Each number is 500 + 25 x the weight over its row's rms, rounded and kept within 0 to 999. Layers, rows and columns count from 0. Numbers have three digits each. The size before them is the row's rms in percent of the matrix's.

# up: layer 2 MLP up, 1536x192, rms 0.111, rows 602-648, columns 64-127
# down: layer 2 MLP down (transposed), 1536x192, rms 0.0949, rows 602-647, columns 64-127
up602 104:518509506514498493496479529435462486521472493509534510472526470488493499552479528479544466565543459518508492524527488498518516490511512558466470504533508436507451469538489484499529469478505534
down602 105:516472497525518495511450505472512491488501517520486512506497546467540537506518524550513517541497513501507498496475488503459488480466503495466556496487472497484482453509518495522535521530506495
up603 101:486480550501505519462491510530496536503545517470501482505500479483508502523480469487481501534469482470508480548519500486491500430496549519477507473478504475516483427512464510474488505510473477
down603 100:460474488524529496478477483477507545504493487508531497490504514513530466487482508494491518482448506516538478495548466507487510556463497491460465473502532466493514517481503465494512517539502561
up604 105:467529510494487499487512481462532560479530484494526498487512534507517469525533521496503466492493482498491465463496489542478491475517548507522488471487486486506538499465501482471503498468527474
down604 107:518505497494507537454512523505466510493506488452501535525482472515482463493493474511522474504498527497524520470417523508497453482523504482513521497520541422470450501517536486528507516503506512
up605 103:479512464514497506504475476500465524497497457542524487548467471471523525514477482526538484488535426495533507503484514498517490485449512542511450554477521527467469492498483500473483471509504531
down605 104:485460534519488487498487511492529509475532503493502527459542510491474504511503482480493500520462506482496510490490503528502503504518480499522470512495469493549507551521564519517476518498500461
up606 101:503533472477526480499512467507472476526483486500520484496464445511532476541485500545545468491498482512466469487529430479534492484505527499516516498501484505492524518496448487479487483499455494
down606 103:517516496532496531495530513519519462456521544542494521451502497479492466491482484501496461537486499486446480473501518505551522455514488463505491511523514512490494496523483515482491501469510499
up607 095:499480514521470486467533501473513511506484535511516527486507479489506457499493534525493519519544516522524496458478534504511502487482498485526494482519498477450510543506512511516487551467524485
down607 089:474511484496502491519500484522508548465513545514485439475512500524500538514521496513537509474501496508506494477512534478535444513507466506440480538485507449490504523535466499475487494519528463
up608 099:523503488515519485504498449484494466498507444514447462472514528536512484540472486492491499489541496478454503513517469517478463523490493486490507499512526456468556474472524535473470473528500516
down608 097:511485481481518498518472497508503531482471485475497456462504518499502498486461516510498517502511508517514472489470551505477516536499468556491457521501491518488513541510521524518494573442487488
up609 103:509525488562506487491495488494477530538531534498526472471516510508482476529501498481481511502537523478467508486447499520478528492487514485477526505502504456533473524467477483462495518486481485
down609 100:499487509481494470510496518518530515509481452512535529468520562520508535508506456499491499493442527494505489512524505525507504509476466460496488511519468496492515528512489556534538458497501520
up610 097:547506534472489490488490514510501517462511515468478486485503465518519505514510517459482481507519520529454504520476483482463471498494477510498494516499510513479532514496507513502514466506478482
down610 093:516523509482509489475480543517529503483459479486533496503492473522554515476510511486486532515557498505491535476513528476490505448496525492485567510516453531498481500529492470547497532489492492
up611 088:511526525507492482492533510510455512488486474498529487515507486454488527491472507523515510520532496504502489493496477489496497493481495511494516471525489481458525497510496515506559481477541492
down611 090:551524493512495495498507473481476550430495494475463476458484522507492520445466538518468536511528490479540502478525532522508517497509498499478496497465520492481507506537511484536525503473474508
up612 107:532459515510478494504514538465531497501483496491473468509493522499486514501537518523494531503533514467516503491530508495521522520497491482495499533487502482490495527506486454472485503517544478
down612 109:489445506511498528476502477476512499503498498461537497499490491532476484502513484517447483492538488512545522451516515505491518489516483487465489517437537521469444525465476481469477523496521505
up613 127:512494493486465489502471488462474516463539531489528522481520503501519490506487493495536496528514498498492485527533492521564507470506517485484502491518464433508483509514510437477536532491482543
down613 105:556466514464471479509472478524469531485520469508495536493471528559516514489498459505567473497488489498486608485527509460482516504510485516504492509459462475518442531549476525513513484489482522
up614 089:496506466489496478481491516517507474509464484533504527530505511457483518518512511501501496494458516470441498509508520519518467504510508497504471491497494476503531474479541517481479558485521502
down614 092:512495506509511494505468517509479498488511511508503516520508538488526510477519493512499458486475535504526529500553491468492480518525527451510538471457452485468552527485537473493501487482485545
up615 107:508575497486515528484508496472502514500506508478511516472500497496490526499510476528516513564466505452480502450461511586521497484513532491486508540502543495487533466519482504496520470482531530
down615 106:489477499476521528510491486498508555542484528533489537527504512514497521493496486491505505482500512526500494556521466498485512468519505533495530501500499484506467499487517503510521482455495491
up616 095:538549489508481478488524461494473483513479474503507507493523435497533477464477512563521500476500487544540495492515487497496521485499479500478519499510491531480495484456482502511489461486475486
down616 097:514488508466479490508470509493499483486511513443488504539525505467477494466531531547475477528444490523516471516475481517470541510465495510520518482484500516489470484460474464508482496488445499
up617 098:462506489491491521441524530465497483476516524493486483491512500514506500494518509521477503551531499522529488475500495471531552546496481474543453491507490492470495519533507489518448489498539507
down617 102:505546503563534494517474500501516540488489511482446484483513489549485508488515473512517516487507508529489522441496546501456510481498505487460542548440475478483464554468459502525441506533499478
up618 094:524546521534478522491482491514474530486472486511568471455526505474483527480471508487516522491462528493514515488502490538510530510507519502471478510535483460533518471489526494507509490476466528
down618 103:527471458484514534512529506465517527458519512469484478433469467478505456510468511505503490537463538547460453494477454530509511478491505503524510507526474473498506506493496513471512518453495506
up619 103:528480516483506524475538511490524536523517551507537519532504499490484477490545506477468508534497537449538476498515464493492459515507474458498488492474477516484512515477534513494546502474508465
down619 102:516508494482549496492472527496493449480511523513503482493481486491473520457509533505489505545459494480529514550532483479510474524522500481480480514522497508460570529509556494522460489504523498
up620 097:462499465562498512482472468520532479543534514529489506514498503502464484493499485485519487478524494501472481527494500506516492514501513481532511481498466468520456509508533495498482507538490492
down620 097:483475549523539477516487524479513555506455514495483509508494486513518527465464501493465520479470504524515500480518510495442458495515561458475526509503496479543506531483525539499462535552505521
up621 102:493509480509511537498536490459428526508486531462537501457507527516520490499497506524466469526444490533493496523498529535485531522491500548491395540530534505472473480478525463490494511482504522
down621 101:495526470478512499510507499478487496520433461566504499527491485525552560483503526530559500488497516493514489480480492497456509493491506471486464485484498555486501532509517511532453517516467496
up622 092:494472496483472467482538556494519516534478517472527515534506535514520487467519493507460511493502519492491511467492487502514491540504509495477531483495455509486494528509494501494536482462497508
down622 094:490495474497452490478489516528545544522477499506492512493463507544475490483500514547474525495453514505476552477507523534468536476501486480465517499497484524519451524499472511495512473475502488
up623 094:439476530480460494499489531515482443535478484510485506524424516473509493516478521506473465480474455515480504515528506483541511512546512531522497556501501534464535505491523526502498506505509515
down623 092:473454474492511487531496495515507498508491508542490461467486471487483547508474567495486463474497560507536502527511474497529510474542534500500487529488515518530485514519528462515478518518511477
up624 099:478488520477478504520516474486513526501513516539499481484550482506541479491463526484469491505493495465506480515532452477450497488474516537454470539516535477451527511478530469487483443515506543
down624 093:476483514503501434501471510474523497537498461484481480499522528478500511474503486537535585468536465478526498481495487518462504484492516548491531479517492494512490512542494503543482530512506502
up625 103:490457500507506491525457501507467491488524525474542502484483483520436449504494488485496489484553484499487501484477513467487485460476505515461486493485559512492487494476516462499488476511519535
down625 098:481554490489480522485504503481550522486503494532502511517507533486517509543532479496497500524451512497489482505523492508503489524509514477484508478539431472489531528513456505489514494512446485
up626 088:433501503500416478501510548498485486482518488535530500489479520534518527502489468495479463479468462460523485526525511504509503499522536519467496503505515473513452495510523452492456473514477522
down626 090:497459478485497531473506466534525494456527456506489496460521517455488520500504519507500503475466512539524521480506511489529500488501501508503523573506487524523510500495509431574459472483496448
up627 092:509500487485488531507494564478475493519511514469476467472508464533516491516516529549469523520449500506545498516522512506470483456473551465511499517482479512530486481435491490487504513490489503
down627 091:486495481501497490486465493498545508490462506521462475514517537509521524526517522531513477533491451497481530530496520532453493509489529522485523474545526524534504497499489498514527534503432517
up628 091:485492490509509459503479488502514482547489500519498492515445542474512545545480545481484460540496510506472515489491514476532485524520521527486471500485562515468487453508519509508468509521514463
down628 090:527430514502503486521510549549515502486469478562527486492519461461507510526520512523493506502495553508526464505517479524525501491531531474507498514482473526499518498488539514561513514510542484
up629 107:475538499529459548522478492505473525503521499450483497448474488494512518499458472538461471527496484526546450502471516477510498516476546494497517484548520455508491501469467462521463520528484487
down629 110:439484489504517500505498494501488554544488520476486510533525442483506495550434494470478511495457502463495487545473503535470476539516506527566490501529481485499506492500499473496456511499519543
up630 102:489514508493483495506491485508494486507499482487487436511468502492537440544445515461450512538480468495488509518503470520545515484503529456501477524573508498495506479478479502480496485492503543
down630 102:491527481492515501476485486484521508528508472480522466468511497502506504432518511536504518489502532511480505499484516471458523468452510456503496444483502529506489497526547494513518445503513523
up631 091:509490488509493532492495530461461518489457504489504532498514481495482517560502502471485472557504481481494516517479491505531528527479542506520489500512516494473483486515525498492472489466560521
down631 095:523469518504529476534462454512473537454507486476486515536495523539509529480510506479497535486517519488491486454487501466451504523521490484467516527535501506465534460475529497532540464541446531
up632 096:514534531488488528513505525499534522494486530542514494522519505495514518487526553492544542497535489503457479489521499509488503519509499479484472530483504509510519537451565494506515527475508510
down632 096:506438517493508503503476523501507522477434504459458510501508518488511533480505480475484477540496470530491426497486471528492479525498493486505491510473505521512515491520551463513478512534470477
up633 097:544492481524497484499501483519484484530468454511500441509482471461491516527485492512498450503475494534545490553488510528483503498509486501452503498492527483520473527485515530521479482493517490
down633 098:483500514471525502496503497537505445467504440499520503439503496502508450477470520506515504525478484536538519506513497487524510492510463550509504506481498485484526478482463539501503507508503453
up634 105:508493491553482469494483493472509511530434510466514471463512520526504489492524548478476514483523500505490509478488508544496508498520507468503496466515489519490463499501474535460539522487506512
down634 105:481528471508513492510488521481494525501507506472553541496486496501500481524513502491514503514491550482539485484494488519443496485469486503513492490535500520517490541480517458482483504463494495
up635 107:474520488484512477500503512514490531491537505489531509495481500502523483526511504531517501529501484465536479519458456540454492501510484535497437546493483407499451443506494482468489520531526494
down635 106:493471522534488509523532487475492510489522497499533521483492493531542564482475490507491502455525478492475470487458477517498480474501445461501523516517483509512518542493511518516504526471480487
up636 099:510495502530494482525472460494480522449527467462519508503517453485510523497502503509476443518501433502542473447488508547555463480461527526508498528503527466546510499479515498508506509468537492
down636 099:502513538494497488490538485492464475535498463524501510517540548573506470509474487478473495508499516447500512530501501494545488493488495528469503510496531520510452491499497566490484553494505507
up637 096:474497522455500518488524531497551510544456483536511541548518483482459499496527479497540538511501544529528489513505471496498509500555478516504492467537495517496506469531477516510512450521555518
down637 093:530466539481505519514472511517461554484468544525494486474507453499503496508476520490479498512446523534506504493499516525485502483513505514526501499520506505505492480489480463532522521489534525
up638 101:487521551516500523525498442514405491486501484492474489518491505495534509536487510503507466541532522526509499506520512494523547468490485524534504478535569488501521503473508479469516524500528478
down638 098:489536520535490514502464486453516492527455528492533535525473448484460501518484497524474526472474442533487480514493470495498515489486523503508541492509477537516444528507518532474508509560454508
up639 101:528551507536493529488542513484472476498511492511561494513488497519522459477494486534492529474481523515515519464476495509485500532493503512476488569482521464512534480503514502505475482496484465
down639 100:522503499484479495518511472535515501506498512533505496499468472461504534503476503506477477501466500470511463451507497546503510551534515520507499481527481524517501494513502545481486510555467477
up640 091:462482429485490546500527508493523498502528519472547515492433461499528474550494464503503497491495534503458501512533493502500489467479494516511500503497516486540502535499516469467503497518504533
down640 083:496497468505490498481519481522496514472499522553492514476494540537531518507518484489516518509566492513506493463498550493466508500485459535466494461534462489482465457539479546537468538533482504
up641 100:521504476487459509472497504483495556506486469523528522480532512484525485486477484464535476547503532493497483445510466525504472507491498504420454499478507511473529472507510445499487528481532529
down641 101:523473495453514484495482489500513510485456498502545493485480486522488552526492477478504506516510479525547502470477447513508489475485490520517462475474522534492478480491530476542544426480515501
up642 094:465479527486481576466525520507510547487491478514509496508508491493485476489521496515519498497508513499495471525547450472509522472490520519480469535509499508527467514525484494483570597476501515
down642 101:481461519478529491496473509541526533487521487512487490480460453494466559510467506510478505516490533455529491537523467509541505469459478460500542532542456526514515519503531455525503500448542530
up643 098:507526488545497526481502503482519539440502454512497491466480499524521467503527511522524509517501505526473473510472506562486488489549507485472488533498559507503483498494528515487545480496490478
down643 096:495485485535498478539449480482509467504511485518461538544532539489478510518507492501532528487503516483449522500513526489527505524483535530517546482464473510538462493506521474519493558487505452
up644 100:509500491504486546445483549492473474551508451446491481533520512517476516490572451473492488478495548518516504505500470482457487499492477499517497524511478480518496503470475461511521460470504527
down644 104:502447496468528520478487500502500503489464484473546521507495507501492472500493526484503489527494547520532515481539493492511481481530485525472453508476463478466488490496529499496479545550491525
up645 104:493528496556504479497540478532515446520536495500478490522495505516508504504500503493485501479501518526484469527510516522508471516481536476478523518530528503457469497471523541465534482526527470
down645 100:504517502488501452512463485511496482525484474521503487483525473541538523491472504498496496533493475502511484536560489472498470501523525498490492517532520527549516505549530560511503548481476531
up646 097:536513500532490524483547488524494519523523458521547505437549514508497504477477448493485501518499515450474470477438482514494487527453478502475465490527478487512506458504509481465518512487494511
down646 100:512513464453501504542491495451538518470516430498544510519515523536495521493516465412440488453499533516508499471514482488478446509496505450504507472505499478509457504488498479494504505516520516
up647 088:525550465500488510469489504482503461517518537511537537521472504484516465491478490509460498531475450504512481509538484499464499496455524538498446471551525506475544490517528469467502523526482531
down647 089:485501513531529498484493523508495540528458517499481479514478473503516494494493514492527522545488514500515497512499514502481478438486480480497551514509476472506521495493512501508479506530506478
up648 097:471460498504465508485473518498456527498498506475483542504446486504502487505519467517518478488472496496453465447476476496458477519494460495486515506521529489496475509471464499507514493548494506